Each number is 128 + 32 x the weight over its row's rms, rounded and kept within 0 to 255. Layers, rows and columns count from 0. The size above them is the row's rms in percent of the matrix's.

# layer 11 MLP down (transposed), 1152x320, rms 0.0998, rows 73-94, columns 0-159
size [103 104 100 101  93  95  92 100 105 105  97  94  94 102  96  92  95  99  99  94 100  98]
[[115 137 137 105 117 202 137 140 106  85 158  69 140 166 171 147 169 176 137 153 156 125 149  97 106 149 138 130 216 109 114 122 112 140 135 104 128 106 150 210 147  59 146 132 255 134 114 160  78 151 140  84 153 141 118  73  73  86 101  60  95 185  98 135 191 173 127 159 155 127  81 122 138  94 156 140 160  75 139 164 111 133 120 151 107 125  80 144 135 152  54 149 136 136 142  83 117 108  94 141  95  96  75  37 164 113 124 106 147 167 116 139  96 143 152  95 104 108  91 167 163 134 148 106 184 144  85 128 165 117 168 148 103 117 107 113 112 144 111 102  99 126  96 139  75 111 111  98 112 119 142 150 127 116 183 141 140  88 203 108]
 [163 182 153 182 155  59 137 102 163 130  82 102 165  92 129 109 128 124 127  81 189 186 112 162  90 115 141 123 141 137 134 239 130 143 164 120 161  90 157 110 137 146 159  73  95  83 125  66 103 178 139  79  81 107 121 165 137 157 114 163 110  97 151  95 155 127 115 125 110 115  84 110  86 178 105 153 139 123 115 131 139  65 148 108 147 140 145  98 178 142 125 164 138 135 149 124 125 157  65 129 146 176 183 139 107 117 115  94 156 144  85 166  78 163 124 162 123 115 164 109 122  72 118 128 160 118 143 123 116 160 145 154 103 144 175 167 166 157 133 149  95 108 148 158 146 117 117 140  86  86 162 108 127 137 107 131 121 125 155 129]
 [113  83 115 155  75 113 184  88 138 152 136 144 154 130 125  96 110 109 139  85 112 144 103 134 109 117 127 120 116 101 134 105  93 123 105 113 119 134 100  96 108 151 147 167 127 115 150  94  55 153 108 177 156 172 166  90 109 100 155 140 122 118 150 190 214 178 104  82 135 204 167 111  97 123 148 157 105 126  91 102 139  95 100  83  99 196 142 127 116 143 113 167 130 165  58 182 115 145 124 198 196 110 152 193 132 101 110  62  78 152 156 157  86 122 133 146  78 126  89 123 191 195  92  85  62 154 157 149 148 123 150 117 111 102 112 183 151 180 167 143  88 143 123 110 119 134 151 108 149  84 158 148  90 108  63 131 104  69 133 133]
 [144 223 160 111 112 116  98  45 114 130 136  99  94  95 127 113 150 118 144 101 170  80 128 101 128 114  92 144 172  99 139  80 158 147 125  98 100  80 137 179 172 129 118  96  55 153 114 131 123 140 139 146 159  96 102 178 120 157 160 114 104 137 157  67 101 177 122 144 132 134 154 109  97 151 133 130 148  85 175 145 102  90 168  98 149 187 159 144 132  62 133 165 166 146 184  94 147  92 184 129  98 108 160 147 136 160 129  94 101 112 120 116 105 140 132 132  85  95 103 113 115 136 147 148 100 144 119 136 175 124 153 119 162 165 149 169 121 151 151 180 133 128 110 176 169  82 122 108 175 130 147 114 124 102 149 152 162 148 128 169]
 [105 164 125 117 116 137 151 115 165  80 116 108 111 146 123 154  67 146 133 162 120 135 142 111 164 136 161  81 177 156 182 154 137 104 126 108 151 178 139  82 116 128 156 174 121 113 130  37 161 149 101 125 151 136  67 139 107  65 155 185 113 130  84 115 163 158 157 130 165  69 152  94 156 138 117 123 141 126 139 181 113 157 146 152 100  89 182 129 138 130 114  79 133 125 149 126 127 119 212 123 102  93 163 139 145  95 136 110 114 107 101 184 130 212 143 153 105 185  96 145  74 149  95  88 174  96 166 154 184 107 172 120 142 130  70 124 179 169 126 124 151 132 148 176 149  77 129 119 113 167 157 106 126  99 166 147  85  97  96 130]
 [117 126 132  69 137 135  84 149 118  95  90 158 124 176 126 118 155 155 160 104 131 156 155 137 117 164 193  84 123 126 132 106 158 125 106 130 115 117 137 120 143  89 114 153 113 116 102 163 111  80  92 137 115 101 175 107 171 121  80 141 119 142 152 151 205 148 105 127 140 126 122  64  83 148 114 152  79 102 184  78 126 136 131 136 135 131 165 114 117 144 121 136 138 135 101 137 146  93  91 159  51 188 116 133 106 103 172 135 165  90 151 158  99  85 131 103 138 162  64 156  92  40  79 133 135  87 130 137  72 144 134 142 165 214 108 106 139  93 116 130 110 208 120 161 119 181 114 123  74 108 150 161 137 162 101 160 120 136 149 130]
 [142  96 141  58 135 120 108 173  99  78 109 140  89 115 133 187 136 140 163 124 127 142  98  94 150 115 131  96 112 142 191 134 149  64 186 108 136 155 138 123 195 100 111 153  35  99 158 100 145  54 122  77  94 159 117  73 109 101 113 100 159 148 121 184 118 165 165  89 133  97 134 114  79  80 108 145 132 182 134 137  93  83 142 155 184 164 136 146 148 110 134  39 145  64 147 128 156 118 163 142 142 177 158 164 167 103 105 129  96 129 140  91 184  91 127 160 108  54  94  76  82  78 128 186 126 146 147 120 121 168 164 111 119  68 124  82 105  95 101  96  90 151  86  75 147 156 183 186 154 133 141 145 123  95  93 158  98  69 124 165]
 [150 149 110  89 112 105 129 111 138 148 142 109 115 155  52 138 160 151 121 162 145 133 163 183 156 101  99 152 123 134 147 112 130 175  54 151 107 103 203 208 130 157  82 188  82 111 113 153 143  75 122 187  98 130 124  97  99 133 160 167 104 155  78 150 114  79 176 133 157 117 126 120 156 145  63 107 208 136  94 111 190 114 124 139 105  98 118 120 149  92 114 118 159 158 133 135 190 206 108  63  93  51 145 125 119 113 161  96  75 138 102 129 137 112 104 110 100 123 133 109 122 164 187 119 192 129 132 142 187 119 135 108 112  93 139 143 135 130 127 143 156 121 194 124 158 157 156 103 136 147 154 106  94  99  98 137 100  78 166 109]
 [115 128  97  63 111 109 184 144 118 135 131  87 133 142 117 120 170 144  63 131  96 121 118 122  99 161 149 127 105 130 117 114 137 106 134 127 102 141 158 115 106 146 134  98  94  96  70 125 134 116  87 131 119 165 119  65 196 134 130 145  68 132  65 177 122 118 146 121 150 106 142 104 112 134 100 177 130 148 134 110 168 127 166 132 163 177  72 112 140 130 174 107 109 169 152 167  74 103 154  99 172 147 138 115 163  99 142 120 141  93 167  65 126 125 102 113 106 119  87 116 128 128 193 143 101  68 175 165 128 120 100 161  88  47 160 149  81 122  82 144 119 128  91 148 130  56 108 137 167 137 138 123 132 115 171 123 115  65 139 162]
 [161 105 109 113 149 136 106 113 129 181 101 172 130  87 158  53 129 118 169 105 146 134 121  94 137 124 120 134 157 140  83 172 114 102 138 126 110 139 110 116 116 202 152 124 184 164 134 116 146 119  78  88 161 152 139 125 123 103 146 149  95 116 125 154 143 123 142 127 159 139 107 143 152 100 109  85 106 127  85 148 142  91 146 123  81 110 118 144 119 107 133  86  99 142 130  92 118 118  78 162 131 112  91  68  77 140  94 128 125 173 154  99 187 156 129 124 150 201 116 141 153 148 146 177 158 113 135 168 148 156 151 187  92 135 113 198 126  98  80 124  98  97 130 153 177 123  84  74  81 167 163 120 123 144  97 132  77  86 101 110]
 [ 89 134 207 168  97  82 211 127 221 123 140 130 102 162 149 149 116 161 189 146 180 121  98  94  99 149 105 171  99 141 173 118 109  98 166 142 111  92 112 146 122  68  76 114 151 152 106  88  90  81 132  98  82 189 112 144  80 101 191 149 139  74 148 160 164 121  74 125  96  99 161  99 121 105 154 135 190 134  52 158 121 118  82 150 129 139 131  96 148 110 140 100 167  85  85 137 154 199 194  88  88 131 162 132 110 121 166  88 126 150 161 179 118 125 158 110 173 120  81 160 110  94 118 116  85 102  62 132 140 105 124 126 115 162 123 131 141  79 152 109 121  81  93 132 135 123 148 119 138 153 127 125  89 151  97 159  72 112 157 145]
 [147  99 158 139 117 143 168  85 119 131 117 179 112 143 114 153 119 130 165 159 139 160 166  72  85 102 147 124 135 159 121 159  83 141 123  89  91 224 146 129 132 137  98 113 178 162 104 165 162 115 126 135  88 166 140  44 126 113 109 149 156 156 134 116 121 147 161 115 139 123 139 151 103 153  85 125 131  94 153 124 115 119 152 140  85 152 136 165 164 131 120 141  58 103 162 134 186 108 102 109  94 123 113  73 136 150 159 117 147 137 157 147  76 105  53 128 107  69 133 110 152  42 172 132  72 101 124 160 146 182 122  93  95 131 177 159 175 109 119 113 149 151  98 105 146  68 121 165 107 192 121 125 119  90 137 113 211  77  67 159]
 [164 148  94 172 129  67 131  89  66 125  88  41 157 133 115 132 100 144  82  98 142 133 111 172  47  95 113 149 146 146  89 122 143 155 117 137 121 154  62 149  95 126 138  68 145 121 169 120 149 135 124 124 116 139 160 160 196 131 113 218 161 127  86 134 129 111  80 105 132 112 147 173 123 106 209 151 127 126 147  95 135 156 138 120  97 191 191 141 138 117 110 119 121  81 186  78 144 190 118 143 131 146 158 114 139 112 109 133  96  43 151 160 200 128 164 145 110  91 120  91 170 147 125 186 141 129 160  94 163  82 151 191 112  71 128 106 130 114 123 176 126 125 183 116 194 116 142 127 146 120 164 136 116 140 164 123  94 138  95 152]
 [ 95  80 131  94 149 164 110 155 125 121 138 160 138 147 109 131 113 105 118 126 107 127 125 118 148 148 106  84 139 144 142  97  82 121 167 158 149 122 127 118 115 108  82 101 106 100  93 121 110 162 141  83  71 150 122 147 154 162 103 125  71 145 108 140 180 137  89 163 123 112  49 104 142 124 154 157 138 120 174 102  96 130 123 112 125 167 114 122  76 151 108  96 192 140 117 123  98 131 176 135 212  88  85 182 106 130 148 126 122 134 114 193 100  74 117 140 136  82 144  56 147 122 160 113 167 106  67 149 151 111 134 105 179  81  96 129  90 150  95 115  51 132  66 127 104 163 171 172  80 155 123 164  87 120 123  80  62  33  72 148]
 [165 110 105 220 147 158 159 161 176 181 180 144 102 145 140 118 116 129 142 140  40  95 111 110 137 109 100  49  79 108 134 152  91 107 156 142 126 140 116 169 126 153 123 106 150 105 116  99 104 128 177 112 115  87  75 127 138 116 138 106 103 158 134  83  87  95 115 123 100 156 125  92 131 153 157 153 134 160 158 142 119 179 110 142 119 114 129  91  87 107 107  96 196 128  82  98 164 178 116 165 115 110 167 132 121 148 127 152  95 174  77 114 169 140 158 163 110 103 130 122 112 165 131 139 133  94 105 127 144 165 131 179 144 144 110 116 107 118 105 113  94  60 115 142 112 137  98  76 183 118 156 134 140 142 108 122 131  88  45 141]
 [185 131 148 127 101 142 167 100  93 112 103 131 118 154 152 142 123 117 102  87 154 130 143 129 147 121 118 128 107 134  99 104 157 107 171  87  88 168  95 136 131 143 136 142 117 102 111 107 149 126 144 141 140 128  75 135 166  83  72 133 119 217 151 151 166 100 186 115 154  80 103  64  77 111 113  80 131 142 100 208 114 180 127 131 108 154 170 133 174 105 111 107 133 127 136 184 125 136 140 100 113 186 127  75  57  77 130  88 173 113 136 134 123 112 108 104  80 146 155 109  86 183 194 126 113 154 151 181 123 186 145  59 110 159 123 127 154 147  65  85  94 148  61 103  77 157 141 119 123 136  82 131 121  92  95 138  80 117 209 140]
 [ 59 164 131 183 109  76 118 122 167 168 119 146 129  83 173 100 113  78 152 136 134 177 102 149 131 153 117 155 123 140 168 123 102 162 120 117 134 152  75 129   1  90 157 161 118  73 140 106 168 136 140 159 133  94 149 150 120 133 177 116 123 113  68 151 102 187 117 198 130 149 147  55 131 172 138 120 144 119 136 204  87 101 144 120  96 166 132 117  93 164 128  88 224 105  98 129 121 115  82 124 112 169 104 120 118 129 156 121 150 166  99 143  92 106 153 198 145  57 166  85  98 140  86 131 184 129 159 115 135 141 123  92 121 106  98 139 128 124 139 153 158 105  84  90 171 157 101 161 211 132 142 125 132 112  91 131  80 136 135 141]
 [137 136 115 146 111 122 103 209 137 118 179 153 102  93 120 127  81  91  69 128 104 106 155  99 130 111 133 175 151  80 138 129 147 116 122 170 128  98 134  91 135  77  86 145 148  95 163 160 102  94 151 109 135 134 118 148 143 145  69 111 203 145 101 143 153 121 173  93 143 134 126  95 132 122 159  99  89  79 136 105 123 186 131 106 115 127 119  97 131 138 129 147 152 141 130 152 174  94 154 142 199 129 153 129 106 164  46 120 115 156 106  88 118 118 177 126 184 155 119 147  94 144  35 170 136 157 142 107 150 136 110  64 127 145 177 113 134 134 103 145  77  93 122 215 119 145 151 135  99 171 140 137 150 160 118 164 188 145 116 151]
 [161  81 134 209 103  96 154  55  97 124 175 115 129 120  98 157  99  99  85 146 157 145  86 174  80 119 159  91 119 146 141  79 125  65 167 169 174 114 192  22 121 140 115 129 160 118 101 114 116 141  64 123 130 139 104 149 134 142 182 116 130  70 143 115 211 154 131 145 159 131 190 126  85 152  96  96 119 174 146 184 160 139 116 133 148 110  97  76  97 125 115 100 158 131 136 114 158 132 112  73 147  96 128 130 128 121 175  50 118 104 118  84 119 119 123 189 103 129 107 120 134 105 108  96  78 165  81 123  90 129 143 111 158 120  89 105 157 105 159 123 162  83 161  93  90  93 131 179  97 150 115 187 122 165 168  90 139 131 182 104]
 [151 153  88  93 114 123 109 128 152  97  97  85  79 182 128 146  74  83  98 158  86 130 174 127  94 141 124 145 152 128 114 102 164 159 130 176 151  79 126 128 139  90 108 170 123  90 146 158 150 113  77 104 128  84 167 164 139 190 144  87 162  98 105 153 134 128 178  88 167  85 131 149  94 157 162 147 105  96 115 116  97  74 156 145 163 129 124 111 194  96 122 190 165 105  64 117 128 116 130 152 123  73 140  99 160 119  95 119 201 135 152 118 158 105 168 105  94 173 115  88 132 175 107 134  98 165 154 113 114  89  29 131 144 115  69  91 159 121 160 120 136 100 135 126 137 136 110 146 183 112 112 101 140 158 176  74 131 201 158 127]
 [160 177  66 154 155 112 150 149 165 141 158 125 136 154 107 157 144  64 127 116  90 117 134  90  73 180  70 133 155 166 186 126 132 219 153 111  90 101 177 158 145 115 131 165 100  93 104  59  97 170  71 133  58 128 110  80 136 115 138 153 106 181 145 117 106 129 103 109 120 122 103 129  81 101  90 172 108  76 107 116 189 148 125 143 174 101 124 118 125 139 153 122 144 174 122  93 150  86 157 146  70  77 136 151 160 109 154 102 128 137 204 136  96 172 110  92 127 161 165 148 122 129 125 171  89 107 105 162  98 158 107 116  61  93 139 121 102 152 127 128 135 135 161 139 147 150  89 177 149 124 182 131 110 114 131 118 140  94 126  84]
 [106 106 135 115 148  91 173 137 102 115 163 146 111 118 161 149 114  99 136 120 110 159 125 147 140 149  99 133 106 113 152 126  82 122 122  94 180 146 158 136 131 105 154 118  84  96 165  91 134  84 170 109 108 130  87 139 130  99 149 163 148 150 110 139  49 106 104 158 144 112 179 181 172 115 144 192  54 197 120 165 156 171  51 136 134 109 115 141 139 113  12 129 183 110 168 135 124 146 166 108 165 137 102 133 142 181 137 139 193 121 120  29  82 136 146 125  92  99 158 126  85 169 102 118 122 133 121 124  94 149 120 163 114 129 122  98 172  88  97  83 130 142 136 160  72  56 182 119 114  47 210  84  92 163 131 111  85 181  80  97]]
# layer 11 MLP up, 1152x320, rms 0.167, rows 74-94, columns 0-159
size [100  98 108 104  97 100 101 104  97 104  94  94 101  96  95  99  99  99  94  98  99]
[[ 99 162  80  85 147 184 167 146 163 132 120 121 128 134 112 112 126 100 133 114 117 137 102 148 137 156 108 155 143 131 161  51 114 121 193  95 185 222 139 156 105 113 116 135 133 107 138  84 138  96 116 128 143 164 155 125 119 127 217 119 109 118 108 107 127 140 149 135  65  70 165 103 139  92 135 163 141 138 178 133 180 169 106  96 130  87 137 148 127 145 132 118 118  98 178 112 177  96 130 162 131 132  96  94  90 104 141 194 126 106 122  90 183 115  86  86 113  90 125 156 165 139  96 124 189  73 154 141 128 116 132 107 151 152 127 127 174 158 149 160  87 102 142 123 146 102 111 110 101 144 133 169 152 162   9 174 155 110 106 149]
 [125 119 117 131 154 154  59 125 110 155 114  69 169 133 145 134 193 144 139 138 128 152 125 159 123 166 142 186 110 205 134 119 132 108 143 118 124  94 134 116 172 129  88 133 189 124 137 139 202  78  62 106  88  87  96 120 162 135  72  98 117 138 123 114 136  93 131 134 114  26 155 132 144 171 114  98 109 137 116 199 154 143 120 156 168 143 164 132 173 143 110  84 134  66 183 141 110 110 149 105 134 154 101  88 101 124  83 165 161  79 114 115 131 150 192 107 150 170 133 127  93 131 109 135 153 133 123  87 104  99 145 149 126 179 131  93  90  93  86 155 226 108 135 134 119 124  68 144 132 131 118 102 175 129 143 138 167 152 139 134]
 [111  73 181 168 136 135 223 118  80 120 162 114 102 122  86 154 151 125  97 213  88 168 137 147 139 147 145 154  95 137 205  99 102 117 129 137 112 112 153 105 108 136 123 137 129 178 216 108 112  93 134 157 136 138 109 122 126 127 101 145 160 153 152  81 117 160 125 120 164 154 130 166 176 126 112 188 161 117 124 123 115 135 141 158 114  47 105 156 137 147 124 111 101 146 152  98 147 102 164 128 104  80 120 102 154  77 164  87 171 107 155 141 168  67  99 140 129 119 103 155 132 213  98 169 141  77 168 128  98 123  86 136 178  89 137 130  70 146 147  80 100 110  97 105 144 185  81 151 167 143 108 127 118  80 107  76 148 122 115 171]
 [136 173 122 152 104 131  95 111 154 146  76 113 184 110 118  85 143 112 147 117 144 100 115 138 132 132 168 169  61 167  84 100 145 165 136 116 140 116  82 116 110 134 124 124 137  96 100 131 152 171 144 147 147 105 189 151 165 126 132  81 189 123 134  99 162 135 124 111  67 112 129 100  98 129 120 126 141 127 169 133 183 158 152 128 125 130  95  76 160 184 169 108  74 137 133 164 161 135 119 115 187 116  61 141 114 162 159 120 112 137 143  53 157 115 141 109 153 133 122  75 170 124 107 164 147 207 119 110 138 126  91  89  79 155 119 123 122 138 147 125  84  53 161  94 125 113 124 125 164 115 116 145 137 151  99 151 147 113 160 146]
 [157 114 149 126 133 155 118 153 158 195 149 132 143 115 150 102 114 145 101 155 118  79 134  86 173 126 142  99 132 103  94 117  64 137 144 128 135 140 111 102 135 101 123 127 185 108  87  53 120 174  92 172 163  72 118 150 151 180 176 140 163 106 169 123 104 169 134 123  89 129 143 121 120 110 129 125  59 162 178 101 117 115  72  76 169 196 115 116 136 112 183 137 137 105 138  98 104  90  85 127  47 143 125 140 163  39 103 126 113 101 154 117 154 107 133 140 120  95 180 100 159  98 183 135 106 161 137 109 169 194 130 125 111  97 114 190  67 152 106 163  72  52 185 169  77  42 117 132 184 122 132 190 144 198  96 120 160  68 131 134]
 [155 191 119 186 167 118 116 131  84 103 139 115 145 141 114 140 126  93 129 112 160 122  94 135 142 152 132 161 147 156 126 180 108 162 163 157 150  55  87 172 108  93 154 152 232 150  92 146  62 121 115 215 141 123 156 141 111 138 105  75 133  91 171 136 109 118 127 142  95 113 137 135 136 181  97 106 130 127 118  88 107 140  80 148  78 156 153 136 122 160 165 126 104 101 143 107 136 120  95 113 127  87 185 168 125 145 132 101 123 179 134  93  87 139 155 150 136 186 154 130 143 181 141 122  95  42 127 170 145 149  91 116 117 141 153 184  97 119 158 163 158 130 116  96 144 106 159  91  77  27 125 112 155 125 121 188 107 114 165 137]
 [157 126  88 133 154 148  79 108 159 101 104 148 113 118 128 104  90 129 103 152 109  90 140  98  90 160 176 178 131 147 197 138 122 144 192 110 170 135 122 153 118  55 138  72 163  99 162 128 173 170 136 116  83  51  88 148  98 107 117 106  77 165 157 120 115 188  89 141 142 128 119  42 150 153 117 137 103 104 166 175 130 196 169 189 149 132 131 125 170 141 131 114 160 122 115  86  86  77 134 162  87  70 127 119 130 144 150 116 206  93 100 157 128 174 112 129 111  92 111 150 147 169 144 149 151 106 187 135 130 142 116  93 114 118 128  91 143 111 114 104 175 137 127 160  98 129 141 140 195 141 115 186  97 126 139 178 133  89 132 141]
 [109 113 131 116 200 117 179 112 184 127 131 101  84 135 143 131 162 122 110  72 163 141 154  89 189  66 161 128 120 186 151 143 167 115 113 165  71 102  87 146 182  85 144  92 155 187 120 111 135 149  95 144 175 109 111 115 168  97  92 120 134 153 153 117  48 104 114 133 108 138 177 200 142 114 161 133 139 102 118  53 142 207  99 122 149 156 135 155 120 127 120 140 170  81 108 169 110 115 135 137 180 115 133  98 141 136 103 141 126 111  64 158 131 126 181 142 103 135 148 135 155 111 126  72 156 126 129 130 114 131 126 134 160 108 113 170 124 126 138 108 121 178 198 142 197 146 170 140 112 128  82 128 168 125 109 126  92 120 172 179]
 [123 156 153 135 155 174 165 175 126 101  94 149 135 141 146 113  97  82 160 154 157  83  65  70 160 147 137 169 140 140 194 111 135 125 105 118 148 149 109 105 121 117 205 122  53  99 175 126 125 155 118 129 111 112 126 106 123 157 147 148 165  61 124 162 114  85 169 139 167 146 132 164  97  83  91 122  91 123 128 113  97 122 112 164 125 124 105 138 139 140 121 108 172 145 107 154  86 161 120 147  86  86 167  90  87  86 173 159 122 137 129 125  86  76  90 151  66 109  57 136  78 134  97 143 153 124 132 163 165  71  86 101 126 173 145 122 138 103 168  97  64 118 122 196 192 145 129 121 140 129 110  79  71 170 139 126  83 134 168 162]
 [138 123  74 135 102 148 144 140 118  98 106 119 121  69 150 201 187 128 131 108 100 148 150 103 172 150  83 113 102  82 125 118 150  77 175 137  94 173 180 172 177 130 138 172 123  64 102  91 107 151 136 139 160 117 178 109 169 122 155 111 192 179  84 117  99 124 157 107 152 145 101 116 117 126 140 140 155 133 141 129 140 133 186  94 142 155 126 124 140  56 136  76 115 166 137 146 132  83 105 190 162 103  90 136 164 158 138 100 148 105 149 116 139 159 120 185 141 121 154 160 174 179 100 115 126 159 151 104 122  91 127 113 108 108 129 189 192 139  91 100 138 119 165 121 140 114 135  67 130 106 108 112 150 161 113  65 146 107 145  71]
 [158 156 137  96 173 131  67 130 156 126 143 138 113  81 155 165 131 141  87 130  98  87 117 168 122  97 134 173  96 113 167 111 132 162 113 136 101 124 144 173  86 105 124  98  81 149 142 132 158 171 139 111 134 100  70 156 131 117 183 123 127 226 167 183 145 161 115 166 148 161 143  91 125 159 141 127 104 145 129 115  97 123  98 127 100 179 114 116 138 107 130 154 107  90 159 117  80 171 156 154 156 191 150 196  93 119  97 139  82 123 140  88 123 112 138 170 142 167 149  69 120 140 140 112 149 150  82  84 107 131 128 205 148 164 142 131 144 113 158 144 105  89 163 187 151 147 107  87 175 137 148 148 116 118 193 174 100 190 104 104]
 [123 111 154 152  76 121 144 173 148 101 143 159 107 135 111  55  87 121  98 107 101 146 182 130 179 149 106 145 118 108 131 137 170 155 164 128 173 113 121 153 133 138 126 153 119 107 110  78  72 160 154 131 173 171 140 114 121  22 135  76 138 164 112 117 114 124  74  89 125 128 107 112 145 123  76 207 107 101  95 116 133 127  94 143 165  95  77 133  88 127  73 105 160 122 128 119 170 105 144 158 107 112  92 179 106 162 100 146  90 145 133  92 105 131 153 101 153 129 186 165 162 173 111 107 149  80  91 113  69 113 177 116 108 137 132 173 152 172  96  89 147 201 135 167  55 134  90  40 171 149 102 165 133 150 111 122 125 118 115 138]
 [121 170 160 115 129 111 121  94 133 127 160  84 146 106 181 135 190 161 104 147  84  91 132 126 117 115 143 187 109 122 111 141 149 158 177 182 141 165 139 134 128 220 146 143 126 111 171 107  97 173 136 139 153 108 138 122 127 131 171 123 180 167 125 102  80 113 148  92 139 170 213 127 110 114  78  65 135  73 113  88 209  82 106 114 114 136 124 107 182 176 138 111  46 158 133 105 135 113  84 114  81 171 140 120 169 101 118 132 100 118 181  90 119 156 109 109  86 127 106 193  82 119  92 167 115 118 178 117 114 121  94 134  86 145 142 148 177 147 155 118 189 167 175 113 143  86  85  94 112 109 146  84 102 177 141 173 159 140 163  86]
 [ 87 144 123  71  82 111 128  78 102 111 141 115 157  99 143 174 159 113 114 118 182 139  68 125 173 142 137 176 143 171 141 114 200 163  95 107 133 133 151 119 143 172 102 138 161 171  66 132 162 138  74 107 117 185 174  76  98 125 111 149 142 132  64 165 145  37 161 129 185 116 167 131 160 162  67 110 157 111 131 100 112 110 105 137 114 107 121 177 113  84 169 126 107 129 162 182 143 108 140 124 135 175 113 129 149 144 125  89 168  31 207  88  98 115  72  54 176 152 167 144 153 133 141 129 127 150 169 133 144 127 147  75  68 104 137 136 114 150 164 127 155 157 121  62 141 121 147 170  71 119 101  97 165 152  92 108 175 165 156 158]
 [118 120 102  60 159  98  68 161 113 161 136 158 138  85 109 156 127 169  66 185 112 109  87 105 164 122 143 142  70 139 106 116 100  70 140 137 119  93  65 135  93  50 184 146 150 127 101 171  66 193 114 134 119 154 138 130 154 138 165 186 125 123 112 112 139 126 175 134  89 161  75 100 122 167 105 116 205 116 160 141 130 151  66 130 131 144 143 208 114 167 144  86 128 120 182 114 133 149 113 131 154 121 173 116 134 118 180 144 116 167 159 128 130 114 143  93 107 111 129  98 171 168 101 120 143 152 106 131 130 139 101  97  75 185 118 180 140 110 139 105 133 143 218  33 155  71 117 115 125  60 131 137 129  89 116  97 134 125 123 134]
 [ 75  68  61 100 175 127 127 154 144 143 181  50 134  97  71 126 159  87 116  72 147 159 116  74 132  85 170 102 151 107  93 118 106 176 121 164 116 150 130 153 166 144  95 120 133 154 194 182 138 127 148 147 170  92  98 124 108 192 142  87 122  59 125  92 147  91 100 158  62 134 125 124 137  33 112 173 117 139 179 115 165 162 101 113 202 189 112 127 112 151 144 176 118 141 176 105 168 131 111 183 111  74 159 137 157 137 124 138 104 172 136 105 111 105 125  81 146 156 113 189 110 153 106 121 140  80 140 186 123 156  71 122 153 154 116 150 118 117 115 117  87 119 192 151 140 140 144  78 126  97 105 121 122 111 135 159 151 116 145 100]
 [100 166 110 175 114 108 103 107 135 120 128  96 142  92 119 101 177 145 175  82 124 152 146 143 102 147 114 149 103 189 166 175  94 181  30  78 126 100 121 158  86 162 185 129 152 126 127  88 106 166 159  97 129 102 115 126 120 119 125 134  44 110 136 116 128  96 128 124 154 100  98 170 143 125  91 130 123 125 144 118 141  87 138 152 158 171 202 152 108  92 105 165 144  85 116 114 125 136  96  92 115 150  84 100 128 108 123 157 137 116 136 136 142 166 164 117  99 151 127  91  76 119 143 131 123 122 119 115 126 124 178 139 106 157 145 119 122 144 112 119 142 129 182 129 138 153 103 121 116 119  75 134 104 134 123  90 104  96 180 118]
 [173 119 113 119 138 113 156  99 130 141 158 119 144 138 157 106 168 140 121 116 119 139 159 104 187 173 110 117 144 165 127  65  85 130 134  95  86  99  18 153 159 116 145 119 131 180 136  81 171 117 142  71  91  70 127 123 106  52 126 135 167 157 116 117 183 149 135 120  65 170 136 137  58 133 168 161 120 147  71  76 107 117 122 175  90  98 106 129 128  93 142 127  81 120 153 154 104 123 121 124 108 131 134 183  47 107 144 130  92 108  98 160 163 116 168 111 142 190 141 140 121 147 127 131 158 143 121 180  99 126 109 119 129  80 120 150 123 174 101 147 125 171  99  97 134 166 110 173 140 154  71 150  89 110 108 130 133 167 105 177]
 [176  84  73 113 155 141 170 162 157 128 117 117 164 155 106 165 126 135 143  74 153  81  93 206 146 104  93 172 107 129 180 123  95 106 147  75  92 111 104 129 159 160 155 127 109  85 119 158 185  98 161 122 149 153 164 129 123 111 211 100 122 147  69  62 158 128 140 182 140 122 102 168 117 167 161 156 102  61 183 107 128  99 193 112 117 119 120 130 149 119 134 140 143 107 140  85  98 133 143 134 124 126 135 123 132  98 130 150 134  62 123 148 114 129 108 132 126 134 103 169 107  95  78  90  48  52  67  74 147  92 149 192  63 113 100 162 111 120 144  59 134 163 129 111 110 125 156 101 135 139 163 134 106 104 114 173 117 112  86 168]
 [156 106 177 175 115  93  83 113 137 147  62  91 184 107 131 160 125 167 121 142 109 156  99 171 120  85 209 150 100 128  93 119 131  98  75 142 112  99 105  75  94 136 122 135 151 145 146 162 175 137 179 133 131 175 162 153 159 209 112 117 116 109 155  97 243  96 183 131  91 132 182 138 128 137 182 104 113  77 131 113 109 152 141  87  73 121 111  98 157 195 127 141  84 125 113 118 111 141 135 135 109 122 144 151 147 193 146 146 137  91  86 164  95  86 127 111 133 180 154 121 121 159 110 100 124 156 141 102 172 108  98 125 142 140 174  69 143 163 222 130 119 116  95 117 122 162 171  83  50 150 106 118 120 149  92  90 102  77 145 138]
 [162 155 194 156 128 110 103 119 207 121 106 120 152 132 109  93 172 118 106 121 140 159  97 130  91  92 181  80  82 100 110 105 117  77 162 148  90 124 102 134  72  99  35 105 157 145 128  76 115 123 129 157 120  84 139  94 143 184 146 107 109  30  87  98  90 143 112  98 122 124  95 109  88  90 173 106 152 110 160  65 133 153 122 118 126 186 126  89 142  86 156 107  83 141 176 148 122 144  98  84 145 110 140 124 153 118 185 141 122 166  69 111 105  64 115 171 139 178  91 119 143 128 111 148 138 159 167 115 127 169  75 127 130 101 108 182 155 115 187 185 133 125 105 164 108 196 138 110 121  91  82 147 166 202 188 127 154 134 146  94]]